Part of a small language model's weights.
Architecture: LayerNorm before each block, biases, tied embeddings, attention and MLP in parallel.
Each number is 128 + 24 x the weight over its row's rms, rounded and kept within 0 to 255. Layers, rows and columns count from 0. Numbers have three digits each. The size before them is the row's rms in percent of the matrix's.

# layer 4 attention value, 256x256, rms 0.131, rows 159-255, columns 0-63
099:134124139151066163161138120111083115139124105135113113096115126104138137154168131135125136140110153115143156135134179075109127093113136102171135123124128154089149130170102161131156082151122137
104:135141148129147110145140137116151136122150129127124147137141156130069127100097138140121123084074106144115107106138131193172166128115192119113150114080171100151134095143131104152139152141158164
101:111152118100130134131110145106132117126145102076129084153123134122117108113080132094137107141184139095143131130111076107145148110150121133092165112131134142125120107131107102151156096141123089
103:118094155088139127163131128117114150130126112136122145147099072154130113125152127140099108088144130138163157169135103118101092127184188149111134172113140141136161169164145136128075161136105136
105:129101143131112122110145135086110093110156147130090087138148117178090137118130141112134150178101164185120124165135104150132148116124162150125159112091140179144156125099143119130190139110169143
101:120087112116103126128141105118161139131096140104123139151105092132153172103118139091115148120163139145118155134128129154128156128148131158111108170139107180149126106152136136124141135093138102
108:153122141108159108169164144152140139109079100140132120098125088111194150113125165083175135099114115130154175107164150151178075120151159096139130121126096123099115150111176101129156133117133134
108:147125104117177114127136106140153134118119132098138107080130091085116117143111086112181109107147112149083181152121103104097115151135119109156147109112122095122145162143134162127119125123099097
101:163152083110144158108131120163114126124131123117130136103106096145149146136132114160178071117116132100164101117126175107123109140134110091158148129106123118134113145105113103139146136159154122
100:157173189084129112158119170128177127126118129157098128127136139082168163121116116154116114137167145106138165103140136093122157140104124119118074134135102118146158132136157125129124106147176120
101:083139135106128145120138120109173152090162125103110145123090121140096096118117133129146116136106123134094154174147125107166168161131098132119099129157097133133112135151107155126107140108160109
104:145117107111140108149158112103134152117146133140148113136162169145117124133106149124148141133093127134140117118175146104123134136118088158156184095148170098122187093145129084116084146129140092
099:136113151150130148174133148135132162122175175152149157080130176139133194124133112145158143122148157171119167103131121141106125124129112169081135138124131129117126115121133104105118154159133146
107:124102124151103134127174112096133159141139155128101135124140129136156130146122131152188136144103150099095123107146146142122150121100139106153123114186153106147104118069114105124132125121132148
107:118099089146130148130112147146125149099143096101143108168164120144102106151121102154090132116083131111105116146103091111121102105151143172136140115142109173148116080129114066150082167147133132
113:141115151105145120103155126134152096113169105172125120122136109099116076128152114152183138139147141122063111109155109133161111144134146116112135122157091127152155173128096085129110128106105078
095:114140153120127177127142142130120101127150128121128102154117139102111132097112140143144125106127143128138115122137148139156143129096148111110166156116123189147180155123135114104166154134153115
102:120112109127092116138152097089124091108109123139203130156161115143157124128074085136177163152163149109113121133160148113134105102153136125144146136125123101110145138110110172168122148107097142
104:099118170144134152122092098144204111126129116139172154182094124133104136099117140125126136110128115146132111115129147133105166147131159146091143129113127119123129055120153092077145133121169110
106:175161094107109165081091095117171137135144098152125131093117138118112145134126139131160114139100171113118159185114162106152145130122101180129129137061138090154135095095108125133122139096123107
100:159084107087156136137126132133124093131135131101124124095113122146123105138161147102129121106099096117105100192124112131123127110096106153129112129149101148076086134100079138143152142072190112
106:080123100141148113091142103144137126115101112163139159167171144100168141119132121121107123148147131124165093106149130164106066132127113107147115153161113156109132115134110108157150129124086149
108:101186090113148131137107109191109108155155136172136106104125129137108127109114132108092125098164129102164099146081167097127136140124140095151110153124127110169101137141130150115126132152153137
105:140098119090101153129136145138166135133115143097109123159140105165158146118124158090111104161113109111099134166123148142121124090121107134122118089125128106167083122181125160133095135099140151
107:117209131114165162140153101132118130089119143098133119137094141111183182116141137168157160135162113149074129091139120131158139137144152130172088142116098092147097114111107101133112107121182151
101:111132143122114179132089114111145117189125136102128154141105156064131167099146153143125104132129129105120125120135091118134102132080136086131106106139131145102142157109128148110101115159140149
100:100148142121127125129144101148152115125169146149130147153125105132118142152073127144132135094173080188105112130084150109140149180115141123141139113067107097182160149178091145137120166108149101
099:144123178109145168138148154120172147110115108114108126153132142109119175121124146149120106182121158081158149122126168130154153150150134124154086143144167109099141137132124113089150107088153145
099:128128095133145142096139128133183154105131150121132122125095124119148098096120145106115108157104151109142165145098097113075121070123124098131085123165128126144138094113107116140134144128131121
104:136157131127120139156131105135124104149118147164136112114146168146144126146065107105138163145156098076081161125111144113169143142149135150141124108132145154095085112110134146129128139111107131
102:112081110093146121139153108137110133113113124158122176115148131104130121115148102137160113128144124137161112127115184145140118126139114154124148088129113143114139079062068117146150158102137109
098:149115095110145134116137112152155154121128126185119101137079149116109091098108128103155127104119119146145114149136092179108163097108122136148151157160120142126135132132115158125067127103137190
094:146133178163147088146105089099144097129136126148117119170148150163174117127157137140111126111125086106102129091095168131139162154154109117154097140129166117138123121130142146095090142092118134
103:111129107098137093146130113123121118123099121116129139123148110128091129088142107140110130129123079181107116120096122164149166130147144142114160155103142110163119165150120129099112127135124114
110:163174143156108108136142088116144104128082116132126142106141102101101161153130131155172109086138149112113107113171125106133099147097139120136124140090095149130149146114113098134127118058108110
100:170120156116129075127150155121130127111165099104138178121135104072132110104110112099175129134098163139154118122094083152113134127150176122156119074132109099104116127139129121122148105122161120
104:139142190153139085124121101141109118136127102112089110120146132115116143151113150121119129159128134137113122132124128124075155166089149095111143177157151078109118121153145089121115128178134151
105:137125155153105128141105151115136187157110122127154145154154122138158117121154121136153165097085121153125120145157126149090109154139148099125164138144122106159158144169118090113110132137143143
103:157142107101133140173106143079164128130129094108114112120166134088099157082136141155143143118112108116102151146090105098112126116144116095157136161125177143135094126158145129124155130129160156
102:115137094089122150082123117109110147091143105125088118109126145169146187106125137171117091130129096154108132142116140132137106178118134065117153112120134154147127132077107148140108169146134126
111:138145075108141146120128128165136140134091100119120094129129157108144157146134087089147144172092061116181138140129107143097141123136133079153105114125094141108116147132136144140153148167109120
103:085112157078113117173128136135135135115183112129161166149138123068095139102132123153119119105127062116099122066127119141131101113144121107117161124153093159143083134147131165119149129105123138
111:122140148120137119114130120102144105123136130112135129125141110133103150146124123148103121156146164070087119155092186096117133155160127126116113185164111103137106146113087168112098141136123113
098:150129121166154165129109145092154108140122141103110151150122120114126132119135121134135108106117133117094126111104141118121126098132157143146137143129153120133137127107125142123140101118157110
096:153093173181168156117110153102123130123142129168143106118143090145151142164094135110159148077138119125167134105143109141136120137147131142121140149114113130137142106108121090149116171126109123
108:142107146141127119159139127114063150152131141094148127134129118137162139137092114100154144131140122139117110113116177128126110098115144152107134131115117142125152133149128159133172121137154120
104:117149121156138111132134134151128131133143132143132140080135097149180109147125084112091145103113107106108135142155187131068186142126094161128111111204129105161130111126154115130121110126141112
105:135120135138109148132119091122150122122119104117121127129149150167124126120137137155180134129119145159126146109090147139126097093126119098094126118157125113126158071145099120108127131178145112
104:153148148118139173130127151110092093160141099126123121121109090095120142143194167105104078154149129131119119126121157138115127153108110108094124135122104132112153120097097111097107117105132155
098:151112158132158118135122083116137121146160117087096125180104139110127156101160155163131114111117153149094088100119155080140106133082086159106127162130129113151113112093139128080148085183108130
097:138068118111125069137163151119119156140159122155130084164179181124151158099135127131136098123127134113165146089107147099137139141106151148120155125147150127150144138135114089140127171120137079
100:091164110117104125137169135142148155091128140117125176106112112130130110155134121097180087139112118106096159136130111113153121109119142152134139117141158165092116083144170121113123153160124067
099:114100132110140158181123111149119098131141117097131115072098085114131084146106142120120129139162148129152097152143089153138113120123136101105117134158134137163107119120112161125135135122112158
094:115118093090112090152137112146144125093117106102185125119145125154083156161104118124118161136135164139132104126110145112099087103140065130134130134127106168106152118138144137138115132122170130
097:098151122173180102143145145134104098111134145112129130144092130104123103143129134083124105182137116125141081137159108150135127140138139138219135106136119145126130117093114113100118138126125155
101:116108109125139120146128099110125122131087132146127148139149176135131113143099150136100094090137127117111131119087134105148143119148085087111112145118102153104140118160182100159179141102113134
102:118166143154113101107109123095143104116171114140102102133142146121143125085126108138113116157117149140141119108127097148172117143159138142134107158137124094139131087132093133146153106138132138
110:151127101132113141131191147137138122120113173095121091179136124148137139129110086117132167095143144119169135133128094143100114113119148107163158147130153103136175157109147126140175165127116126
102:157124130142121132123147133081122168141152117142078108116167129165107119126145117085174124180144103159117135140152117084131097178125127186124139155140148106142142093131107127110154128160142129
102:113148112143136138094131103152099117159101157135126110108157151092106172145121136153160132108126142118133125127141120169124107111135125134145160144133165210125163142148173111154134101105147096
103:153133165153160113093158096148084098140126144109123137108121147131125129092137107147116097124107120152160133165114123136112111098127106113129123119128117106111128161126176107142151135139150125
098:129118145155129143066115155152109136160155121071112146106147112156099105131115160113146138098118168151137112164106169124141142104097132120136141147086147139094120100116137136108075109155142096
096:170127092153143134142144099127146120105111155109147159150107166136117114192137099143068121078093126121125122098104120122142164135062111147158105043101104114116131135134124097087103128140120142
110:151123155094081135120152092134064135151145108071116122136163137123115122125152131133163106133094157133152106097129092091132099126147186116102120141105162098144118150116117128123193158177143148
107:150159115110132121123156136159138117119084110126090125131097139131133103131133080148096188136134104129092133118114150113124188168127141097128152150108169107173099154112141108162103107177120137
098:121121123137094157108204121125140117170130150151119145105110174132124126122107153105166152102139159154094119139126151137154157160140147182077178117082169129101137143111130152121170079172141146
104:127124145124096113119141110114141137108160138178101133127103177085113204130145115160176089158144101165114112115141111114154083128157108129127145142125141109143081160187150092146149097119113130
102:119117118117117128131131148135107069117131088118122138144079123114128134170133167133144111132078122125134134112139102116182113071130100110084104141076135082129108103127137146101126130123145145
104:205153142127115099091124134092115185121167148131096187157132133152117102137143158131102110123139120189147143099104092152143101159099153108118115117128133121120137161129163123132119116106180163
096:115134126139128126095161119086113140136146180129121086110166132094084113119129109131146129123106113109138136131124106130172121138110174122112146154145171134074131123090129125133087126101119106
105:119127116169109156135122145090142150109134131146124155138139140147158157091089129082125168112093111104127165128119125167133077138118145137131109130130130105128113113122140093147079126120127087
104:154119162167177094191177106123108103175135122129121132082107100122127118084113142118132130114113091121161119168149127089136117122114179131133088136132167142136135122135125119116134126159132120
109:109149090107098119136108130158132157122138172172158130133120135124110107132065165122082164152118127120130129112130094108193115134133088133161133145111068121106136100152125128130111130132107106
101:088137131143143154196113122142094077154134158105106124189129144139124123128116147096130136177109101119115115156153138100102127111137119172117127108111169145081145105070145113147084167088131144
100:125147125117141123137094151100123157091089095131110113149162118125129136149155111113151092098165088152121173139111109146158160161131109114097124097153131123094087101121155176143063142099149172
098:136117133125110145154098119212133134124139165117124131053091115088140145143101174133116102124099165108134110154106128120157143160144138067140112105145155133152141128151094108113153100142116113
095:089141116138120146112164153130163126107128160140172099118124108165170139160124116108128173122143084086112156148164141143120098120101123134155144142138165102108116132122116139162118160118129069
107:105152147129152100151135129144138157154143094126137103105094160148128105138155104086171129165165114081120137149128151132109143184106174139138128105090099154135153110145111166135215149100154154
098:125139128154134110140092101145105192133136122163101123119124089130091149107137152112133074132141141143104145131109121157113174123125123123090109111161103142111118124124144096128106156065109119
098:092147136120156095123126142149091147109139134108114148144115126118132160098116167100182108159106167118114144126128104138143100112113129114125169134140166171108182125129133116140111148124105122
101:146084112141114124086086116118156136121109108147107173116117109164181172149145099119150117104150108137059119137114114109132141136122178136145147150125108092153189137085128084111147150080107124
102:114140124147134117144095107120129143119118138107139101087106140127115087136103168118125096153098171146092104134111103170145175117111069109117109135157143116136093129137130115119141138125169114
103:080121103099124125105121116117116140118143135152109100137149168098082110135114158148111153094134145099136196122123064115165173122091152130162113135121103138118122143102122103130131080149140114
104:130120156134140095105141137125125142169107130134103141096093112139128157065145101175115148129103101096120155154113128071142141148115119155154128128084113107150140153146148098122115158128123127
102:107123065129111149154162116132132103102115115108125144172142122094149186129151100092142086122107150079111149164118142130129118168121088127133135133120140158092164140120116094146185100153146168
104:123132108110107165122099134131181118127091127090165153124132130154128141174165147119133151136130094111161149137153122143140133183136099114135190151136138137161132159131093129162123134154118093
100:109109141122133113158129084124132151129104143103126117139153115053135123093154115151148145148117110086139093158118143134131081143122101137147136109119155140121146141070115149180169153130150124
096:102117104159096119111105146155102147096080164185148125143130115142112124126132156117142126101167116126117116134125126098079143107184115119111162143152085165124110161173114158126121114100177112
106:130144112150162119166123175106145100106156102154151102178149064111072125104147094111104118132122144121091126138117098122116109159093119134159088124139097166132144104143146117136091133140117125
110:160122176109074142147119155116159151136150151129172139085134151128145141133141141131197122127150122114154158152136134149131138128140110124139136146103123119123105121110096134110097117153139085
097:062080127147120160133119146168090094151145112093169116117102114117102171160112138117098176120159128101131123133165172102130103134130131153141114113097138137127186130156144109142092112131151118
099:130141148166133130126118138115138123139191106114155132152131109129110152101066104134169111099127119146122105118169125122118142095126109091106146146131091119161133100168093106130128109125166157
110:101118136144138153127115134142120157177100100118100109109079134111150115159160112136138096145131148143190133183162062146139114101133111131168121118117125138097105132096090130093163086105134097
096:161117106140184138128095104105153082091138157152151116146119155132149110088102136129132100132113086126132150142114101150134147134124115137124176103148139104108129132138166115108143113134196135
097:140075109118148101128152137141123113147113098121148141137132120106121133158132182153117128096118068116117116173132114098126133154132144122177124118154150151130134123123123124128134098109132114
101:157107124129090097120100125096101129099138142151100115126149129143160152148123109137141140147124117120138140097088174142092165083174123133125148116122157133126147112078114132145141122132093103
094:142154143095123104073164131153126114080147147142075132118082138155149164150121138164103117137101155099131125129130120121172107139136128164139107138113157134174138156122121113139106113135111077
# layer 4 attention output (transposed), 256x256, rms 0.186, rows 159-255, columns 0-63
096:137118162114146086169146165146135100136111102125130137066142142153153170117114160138108118093115072156125133113115117130093127144128116127154172158151140136175127089163142104136099139126084148
101:114129117132117076119084117158132134152132116135123180151084144127136131138082086139116101152121136166139123126164153122138159124114171108090140125116080122109148100138121107129085087145141121
098:152091154142124160114126120104119128125130096156119099099108099111093143121146108130115168117116121149124161118148120135151120118122102114095105123133098096137126125106103127146137100140134159
100:150116160121126136126138135148143135174136123095089090130168156122085110138128097138117080115107118112149137102148131108142122127139112142155137152105148156108145128126115148088152132146104100
099:147110146159110099118155090139111134109142097103088133141117126140123154107118140129120177106085123127132140174127137126161178143144130137147088121128153176100127095108172124115151162140125114
101:107149127130183132122121140169175089165149149153168120143156120181150112118140133095101163153138147118112109128083140124109135168105084098213149153166105150094128110113176164139138163169099152
107:149136076138170149108108132156125118110111093123135118132104156159124127143120102169090145124123097118172121163140135093103165157184108115118157112155155123073131137122135131135116102112070108
103:128126106111118150105121148139137140111110132151116108140122101121107116136139169111103156099086095152141134154103135089101100137153163107141117115102143094129113140131149184122162101127181128
093:131136152164146119134128136116138156127122076145124095145101084137115126131116138136148102155124135102109133169139163108132148136126084116112135157148117164148117165148107113178125150099136166
098:154169155143119116093066103075110125128105133088143109163113151100107130128131146140147148149131147102106154122088118143154148133111186151084129183108137135156110122071121127133150123129118085
097:146169127107125093138152100088181109132108176070125104125155115163088117091115083091159149137152134107097113121135115143071163135166138106123117129076147104111133115112106116123153138107111106
103:166107125144077136090137128147120131097144148125139138150066100079151116138140117137143150111107173151132114117179136090121129145141133104137150118138096123133164167144101115134158152117118120
102:119170117135098084128154123160152122130112156102133085157114140143155105105086137136139140123121090125124163146104137116097121171097100166122156131115151147115114089129121100080107073149110105
105:130127085134178114137180111164117143091130145158141151129136126167122117105111097132124109087132156120120123125146122129125110070137125171105132101183157075105121078083122135129129161146081164
106:137150099135139165108126175116121124112129130136115126116154117115159155140081152106122172143137176118106140164167129158104103128144101124125108118142126167124132150129144120126094109111141171
106:147113145092145096141116081086171187111115140097156136145130147124135129122128108106097129142172119096078143095125136118147094088106083165117142136089125134106146198162129109096082131117088096
094:154125095117157085148121111128119104150172130104107123115130119133084140137137081142141123145138100116087121115101142103101152124115144118101115081143152153143129107131154131129109146105125080
096:154119126091145154129121123187138163137131118143127091115193126110107128122147125116135141125113115124151101082147120098103081135155175091144149156114148129089074164123158127092144120128118124
100:190098130135159084120114146179128125139144159129163100162111146127129112166141082110075151089086103117162161126161141151120145142121147108121113132120125161109107102115135107127125131126129118
098:133107084152119134132208077125066152103130140126134106171119148153119141134093152076138100125136121124127100169123089129136106126088108105129164103077103141109088086114117090118093118159202131
099:137118149163129132135143135146127129119096156147138115095153136136157165089164097108141131116124157126126159140088117081127193098131107140119113127125144140112128148096125127144121129114148130
102:114139105156097129085091167093124094138097114131176129140133148137116105151131155144137126115122130128138121107088134084157133095150132141178110138168100102100106159074112069123153156130105108
108:104101150131123145121104153116128126152148101092116084117144122181093156103111145114141114094102154145178134128093134121159089133124111092095131066108117131144106142092140126147176127116173167
102:119113089135104134148087141149127145122091093161127191123093101090114115128155151112081084103125111130124148155135113119163113110105138087115138102119121146144122077060088152147133132134083140
108:112177106131171162117134147096151104085098100092126090153117101168171152157163086094073124123132112154145165086097125153104153129108112125115121146124146099134140103150129137107137145157134125
098:111154163114155121127169118148100129140139117144127130122163123130121106148093156116159137113163086146120101102090107117087130112133172108119124126085086112147119120138142104133145145098162140
097:137104108116121132138078119091132128117159153118112163167098103170136133096124083052086169100124131138143166121096180177149068146126119122150129104078162132116166110138142110141145181158152122
101:138130100150152122111150115131130085122121139142097171184122142118129111165131130135087143096131147149137106106141131121126143103158146109130112177107079119149095125105060120105085145109089140
095:142140113124136137129179146131125110162102144132132074122134125119114139104101126111102102131137097131136162145114131097139158088177132097102129128127116172144146126114101139135163138161175112
100:129184168141170148124129147161078118128157113108101083093173106176086156136123126109101142144107112135179143166104124116115150125129143120126076114104124142128140079088102113151137130175132148
098:186105112128152148111121109102136166112114121147134121177150162128158144106142142106143168181108099090155150164124126133139116152142138128160134138206141086138111107100110128090081124167158172
098:194127146156109144111119141117105094103105167140128072154153116127139099123161125143122164120100113147113132142076128149131146070142137099075078170126166099105137137128089122103100181142152106
093:149145079116160114106102152131130140144106067107093135171149101114161138060124135118095158082145148115113096078107099118118141153091085157167108147127149140096124125096150112130144096128113134
099:116105158164158165124116110135147138136161149135144167156139133122174089095166106122149134196127109160146148122146116140115121133083082104141146174138149108091138141114102122119138103168073117
107:131131147152139143097120153147149146115110109096165135115094110099124119115113116126116103108146121117112106134143114118112144098140121136131130125181085079111102120092121102137099146127136131
098:091126141164128127154162126125116146104117129129113118141121157127112098122170132187113129139127161123144175159112109113121145140136152128096148123119121110141171150157125131108107107117117084
100:099145081129143149101086156104116095126143150125116109113088130107110136120139151119084107140137132096117101115072116150146147149119178149109101136150108097149124111138165094127113145142111153
104:168159135123150110123147141169117102092172186131107122105120130136163115133106123129162104105179102122082142125147147125127114108115122137143120121119087132130174095120142115114084184192131170
102:130144145130107102116119131148131120115127121109175124136078136067131103132113080127148134137087163157127167129089099165131183129155168114159148155113118114123131149063159148114161094142126168
097:112116124131116119108121130084109139154088134115128151168145110153119135124107132122126166120114082180114107132102109102138133166140090115154128128118141127130114149125099137154153128137132130
105:142104128126104142125070147124121128111110152156177129089176122117123143189122081175172134114121126124150150147096174120154118128095153146133122124118128094165110127117079161145185153157125128
106:101162136145157091125046109122122109102156146134163129119134144096131078062117119116103122109132158143180132093109149112164127112110140110120127117136120087134141124136147109114140134103116136
104:139130108084150147106130117080162122128175126099152132135139143110115146110149146102106106142099178094100083151129124107102204136110154092112149168103114114122130144083124143110128122157112096
094:139103162090089192122110119133120118139097120117091161120110147146102137105111137122145115129129150135105093149161171131147103132159196138134190145110126103133132136109128076146125107149122121
093:169113134148143170109104103163116113165161123152121125096156150146117111128102133106103132118153129138120139097164135190105127160108080138151108108117143137102135128103089128104082074173156142
098:068157139126145098200104099116123110097130092168104134150140115152148165113132103132124142140123157104128143117132101097132109128122159111119170177128156121137129117101151100151137089094138113
100:100118105177155111113137080120106094142108116135148117144105110157095141124115161111103123112121171138134108167141186076112130127123113106134146118128132126151161123087148151136112158131126105
101:111152146120167132116129141103152156113161152123140090090151084132162160129147133167083185131113101137119090151113148150116151158123128113115121126138139109121164125124150123098126125153111125
103:141132120161132126121160126138103130181096149167099126109098118139134113140140110187108140116102174135119088130097126113136120157102153143118094147152128127082107145199106104098148122139138145
092:147133142069137140167105112076151116153135124122089142149129137164168120118178110121128202125105158146129120114129139150123100099140179127149163154128099185130138115138140116118131105090123104
096:090139115153129105146107134122165156069146134091137133122125107133113143090095181109142138116107173154154157111118160120129138112092140132122137178167134120113146113144091118136157111108152142
100:096158124081107104109145080129158107157091116090124135109126108100115140104159076097164148173100047119175151172131114105132116140136136133155114139127142154139117114136110103130122107098132138
094:117127141142086136156151123068141138134129117150122137096131109122140109116139160141095133118105190135081134136109102128090177143167087126128091152153145171138119140153146102132157143137085068
094:078196154141102109147108129132136111121148149138185108125138106117138134130154163127156148080135176155153127124123130119124101145133093132110154117142143139149131111103136146180159166108140122
098:142109118155156146132160106143136132140136129140117148117107137135147110089137124123117119207137152099114152117152124117120122142100102090181141048115106106109140140132102138131165150091153119
103:082107132114100102135099112093138123126118131111121127081122126125077117145172122113111122119179186110164154139110150129124115111141165109149112124120152097135111146118132131132148115108185115
099:082124173127085194123161089106138181110130165139130171132117134113108145081102128136107117140144169140163096132135081108136120148113110161152103139132137156128168159138107144128143122117118129
109:182101136138116132124135110153101121117169135143099128177155107150107139132109146158134170137106143115092139124099122128107109154172130123150111088126122141130122114140112185124152111120151123
098:136141130182159110143171068096104123148110172131124157109117118117130156110122133145103200146136138118101097145125110138123137109127101120180159132116141132124146154121127108085163112135106145
101:084146127157112159114118136119115078126122119126113134135112126174122097100112124173151099130149096141091139125088121122160131116124112151105162137106135063142111086112118123108128128123169115
093:187117119128175155125098114132139123152135093114106156134135173114104195127137140140155086167125151123116129115108165119104135156147154135106153134137108088134125162116142128131147123118110110
096:160128117165148096151144161091100116116142164167146094106136140171109129159076105149151131150084131136112097196107122164115121135104123178131128161099117080139091138146125130102111094093118166
095:152139157127132165120123124152124121132094126144145147127151104162154143155177118131122103119128129137152116124132119141114169177144147146114094125119105151160128158125103090158113122111132116
099:103110120151143136111133080094144122102148154128116129110122144086122158134132138125152127175172155126152136109152110150142114137100167155105151141156154127134152164131139100131161115137131148
102:111123178131116123101143087097139113101118102088134132119156100090138152143103114122106101151112122146142117128133118158107134132093132109128116095087131115118121113091112111124103180121115109
096:130135162163133142148153141143133124087125132091169137135180133135100123145155126164117132126148133161132109133095127126122114154138105141130120115056141160120094160143151108150159106114135149
101:140177132141139120130113181152131123098163169107177134140105135128099079135137189111125095122136120130153151144142178138111132141147151167112141120145133120135128123094120132109194115083154140
102:117083111122134116131111132094167069123098124138102126126138110115157114129161131096126155126165164117148077157157166151163112055120161113124117145090150110096154118104137086144119126118103173
104:126119135152155174123136098105106120102131106123094171088113063132127098153127128148160097124150094118092124102152105158117124159167123143105108104122179144100180174132109109110131150126136136
094:139088114117146130129142138128117155162137128128133113128131127086128158102170145159098102135140125133102123107151159158117118129123151127134119148140103110140172121124092106121152108155141143
104:119146129142123158148124136157104089123137134152116154142154153123126120125135117089121121100118096113131160136171115114125106164128137137169115111119120100142180129125118156142100137122155165
098:128137154141173115089140133146158132121135124158139140085159144088165130101098122142095187119118171119154124083158148152111135136170173146153130123118110162123153138153129133111106132164129135
104:180142121155137088188099150136155118099150122115143119119133091126086121130139142076151121157111103135172117124122071156154133131125088146175124097143130145132117116158141144148131124107145081
098:119107134159086115140152127139148120149101132129142119153099075107116129100141144142111117155142172135134148166150156118117133093092133136098087124153141130130131096100092142134102131121125100
099:149135136147115155118114149111100128162123102096149124189126115150185164140153129117126109164104115104149106120121098159152120136139114111185088109094111138103151085156118167155102127136139153
101:139156149130133154101117164135141128107140143139123108127132088110144069128131085131131109087135124164091103126135150160114127113128103126121158113129182177113123172124100115171101101125121138
094:125142105111099137125106089156166111123122151157130126145133152137094111088118107115145137103108101140105161130134133158115131137086143135123133149117142110154131161158106116131112132159143084
105:126155136147121117132148098093130158130092147083148077132085170118118106090121111142063105101154127099116134119128139094139148107112109146130111153132167130147116164122137130123156111072136151
101:105164083093140106137079119131107137116100139141159115127120113151149137080163158100150051129131101138077154144128105098102082142059107138120091107144112148121081105122113114130100134149129123
098:129131108134126133131138156167135119126122127151108128145111164089133129111138163149139125148141123133130117097133142128152161156137174133131136091120093102098123132118147116151132118128077115
098:073129108137162129105138109147134118125129179113136097115119137167101130090143149175124082103130123139109133123092117145115104124141132142157131093125162106134162145112172132157103169123103133
101:142149138156148139101147119112128144129134157116098106123146098135154088094172111109119077123155163127095149120106159146166121115125118081116089117149175133147115153122177096118114125147140118
103:139125154135146118147137134124167107114092102078140090094131129146110110109152163159108136097176064131148129134094102154110144061127102161081144131122082089118114146145122113139116118121142111
098:173100151142146124106085130165100154102149087095124103121134106112091125138100155081119123118087098161126115129127145098108139125095143136147131114132145132179150124134129129167113144113168144
099:097134169125126119098144158144108110103097124131174122149115086156135112143132106143084156136110119127136121127117134116126102151159125155170153127131135124141163085108138115130159167130111141
103:114128097146101162097141120109116115128098156128128127111121119180078099151131132087137125145134104118126107109124133150163103146110101122144116139157123134114113157140082142151136155125097156
097:105095119110132116141104121108111129164106096121141093157112108172162116129135181149122162169153149118136159138115097105101135142110170108125143109130145142117153152122125151136158119116096144
097:125147156162113149128136150116160084155130132162115131114131135117110141121103153139185123140091136110152151094114128128157154109102128114176120118160138057119104127127147165140111121170106139
104:131147112066083149144124118127140111175126109092109148147111105133104150121153130154137147144080167119109111172096137134091127090112152109122116136100105152122155181134135146110140128129144167
106:148148107092161125128109145131089158111126104118096137104125132096126090114106152148141160153149126127102142082113162133127119120155118151103203144136164125131128118102100103134094141114117124
097:156181164197143115146138144125120096158132141132080112167110120122099133121122150131152143091096141133156116143122152122146144103119110125123144113112138132132145103161160124153138110141118129
096:155127136110128165163098127088086129137154142125136100115124141090144121152116137116104127138111136097073183135142147125096109145085098098123129143128086140107097131155128116105083103083148131
105:138148114138154179088137128111132108139104166133099124118152150106138133143139141187098161112131136115167146137109140114151088104181132066143126122116085125140088143100112122112151128093094106
099:119115125132122115108125117157134131129144080090111124153114117161129108176182077156131148111126054100175122106148147113073136117155089123110077127141119152137087168164086097152135118130156146
095:125162145087100170115159140092098119145121127083110148101102149149114127118106124121142120143136182129102114112155127117169168125178123123117122143172118138156123109110135134125199155134101130
093:150090080151118116150092138193143152093095083155115127127156117109153142147090139128105123157134105120186102145137166123145138190120116167123174148128153157142109149121133160155142129121102099
092:078124152146118149100145085070124155118128091096124126149144100101080143081140135160143111115116115109149142153098101130134110119140095123089137144114110106099116098122085139160124119125100090
# layer 4 MLP up, 1024x256, rms 0.149, rows 0-9, columns 0-63
096:128144158118159131126165122111113079141136113104106113139123123120144130130160173073115108091143100104128134160145119130110126092119095148144112115154127137110165097144132152108096156173096113
095:098125123163105126171121154142104099166142151182088138091110120154115132137101092157147146100071089158127119113101134118141167146157143162112111146087100133155113113088118130127149143106096123
106:123126155155135159108108124143107181148129124126130130164130127145113135132139121097134090126147122121163124156150138074149170133167133115100141120102131122134147165152109130146135118103089132
095:114155119177090113149097094144116125133168114137128111125132108118120145105146143138066175099157128125131113108113132109118142155157174138163097124115074139099138122143087100082110123150094148
096:125101104143144142137084145101167127131147098127116158137101156167180102154107162125100128139114119123093131149121088105135133126111163155114090086142181113157147095113103143178176124129119110
093:112102150083105119095112147111109160169137130121154100125156124107100117132107140173097127108163143073130161127130140148144127157177131097130202107114122149145121120143129082136094075140095150
104:118140126093118140142147114133062139133131140157149190133183127147117119116113130063158098143117117151142142145136123100137149111108126108137144179157125098140143145121112065116151103157106143
094:095142130128108129160126148151132083188181105109145128102154084112123105140124171145104157143107169092136147124134100127193151107127132131128125126155086102136136120139077190121127147144156091
087:088132118164173111131130156126184109133147109141093153155120144111116115112155134126097142086078096152129104139135159107109134135111160126119133119118096127116169146123122113127108142156080078
092:135116134127108149159104121167162144142095137133119106128159119123138113176133188113148127129150121069063157134125128097140118101117138136103175121133109136136140120128146135138128127146124104
# layer 4 MLP down (transposed), 1024x256, rms 0.145, rows 0-9, columns 0-63
101:140115123126141120116103129104119172155116150112132118153114135123141124118113103085129164125111103125089061113091172154107122109138149130111103103107121126125123136139100141120134117144123121
100:117100154128146128144106147105151122126130126141127127113136123119186112075117115116125112152087151163101131117150134135132129143094110090133101151105107121059123109122062144143099105082127155
107:132121077166113126152087116097136146181153122128108113149184147160105085133162066117162099135144142111140148165113153140147106143107166138157125118155149102158127132139178122148118116150159146
101:138110096100142141135112131153113128116146127136095128148151073105156160106145102139127077157133132155122141149110122147138169101079102142109120153135126135112129102146136136150116140157136110
092:176141124161111110122132116121087138126146146119135094086133155150128099125154122101096160164134060153138145106130185128128119126101125135128143158133144138151114130121141127105127157143135097
097:100141102107091099107089124121153103062100135172117154149131077168156118137149151123151144126155125146139124135155142092119168163129129093113122110195123125168174109096093114119167155131155156
104:127122110109164163127119130091156103155139139116137146146139128103152097158158112151108141135166110111138103107126156157158137160163116145150153104092086114133083144128071144133118186135108153
098:139099099139129074162145140076064136147120084128149129138123128123124191121112128099100122118066139117151105164150128102103127136123139139139088125108094115153120084083153123175135127139092166
094:121135132123148096116135128125141098134097164159099111128162121124160120114162174125116161196126105115140120097127127117114081157116137152102140106148146177129129150129111149137168117141151182
095:143126089127151116125104107093089096103139119128110112067092128147149153100111119150116141137115125104171152125165124099115124150091115111146120138102123137129130145070143146138151135096159146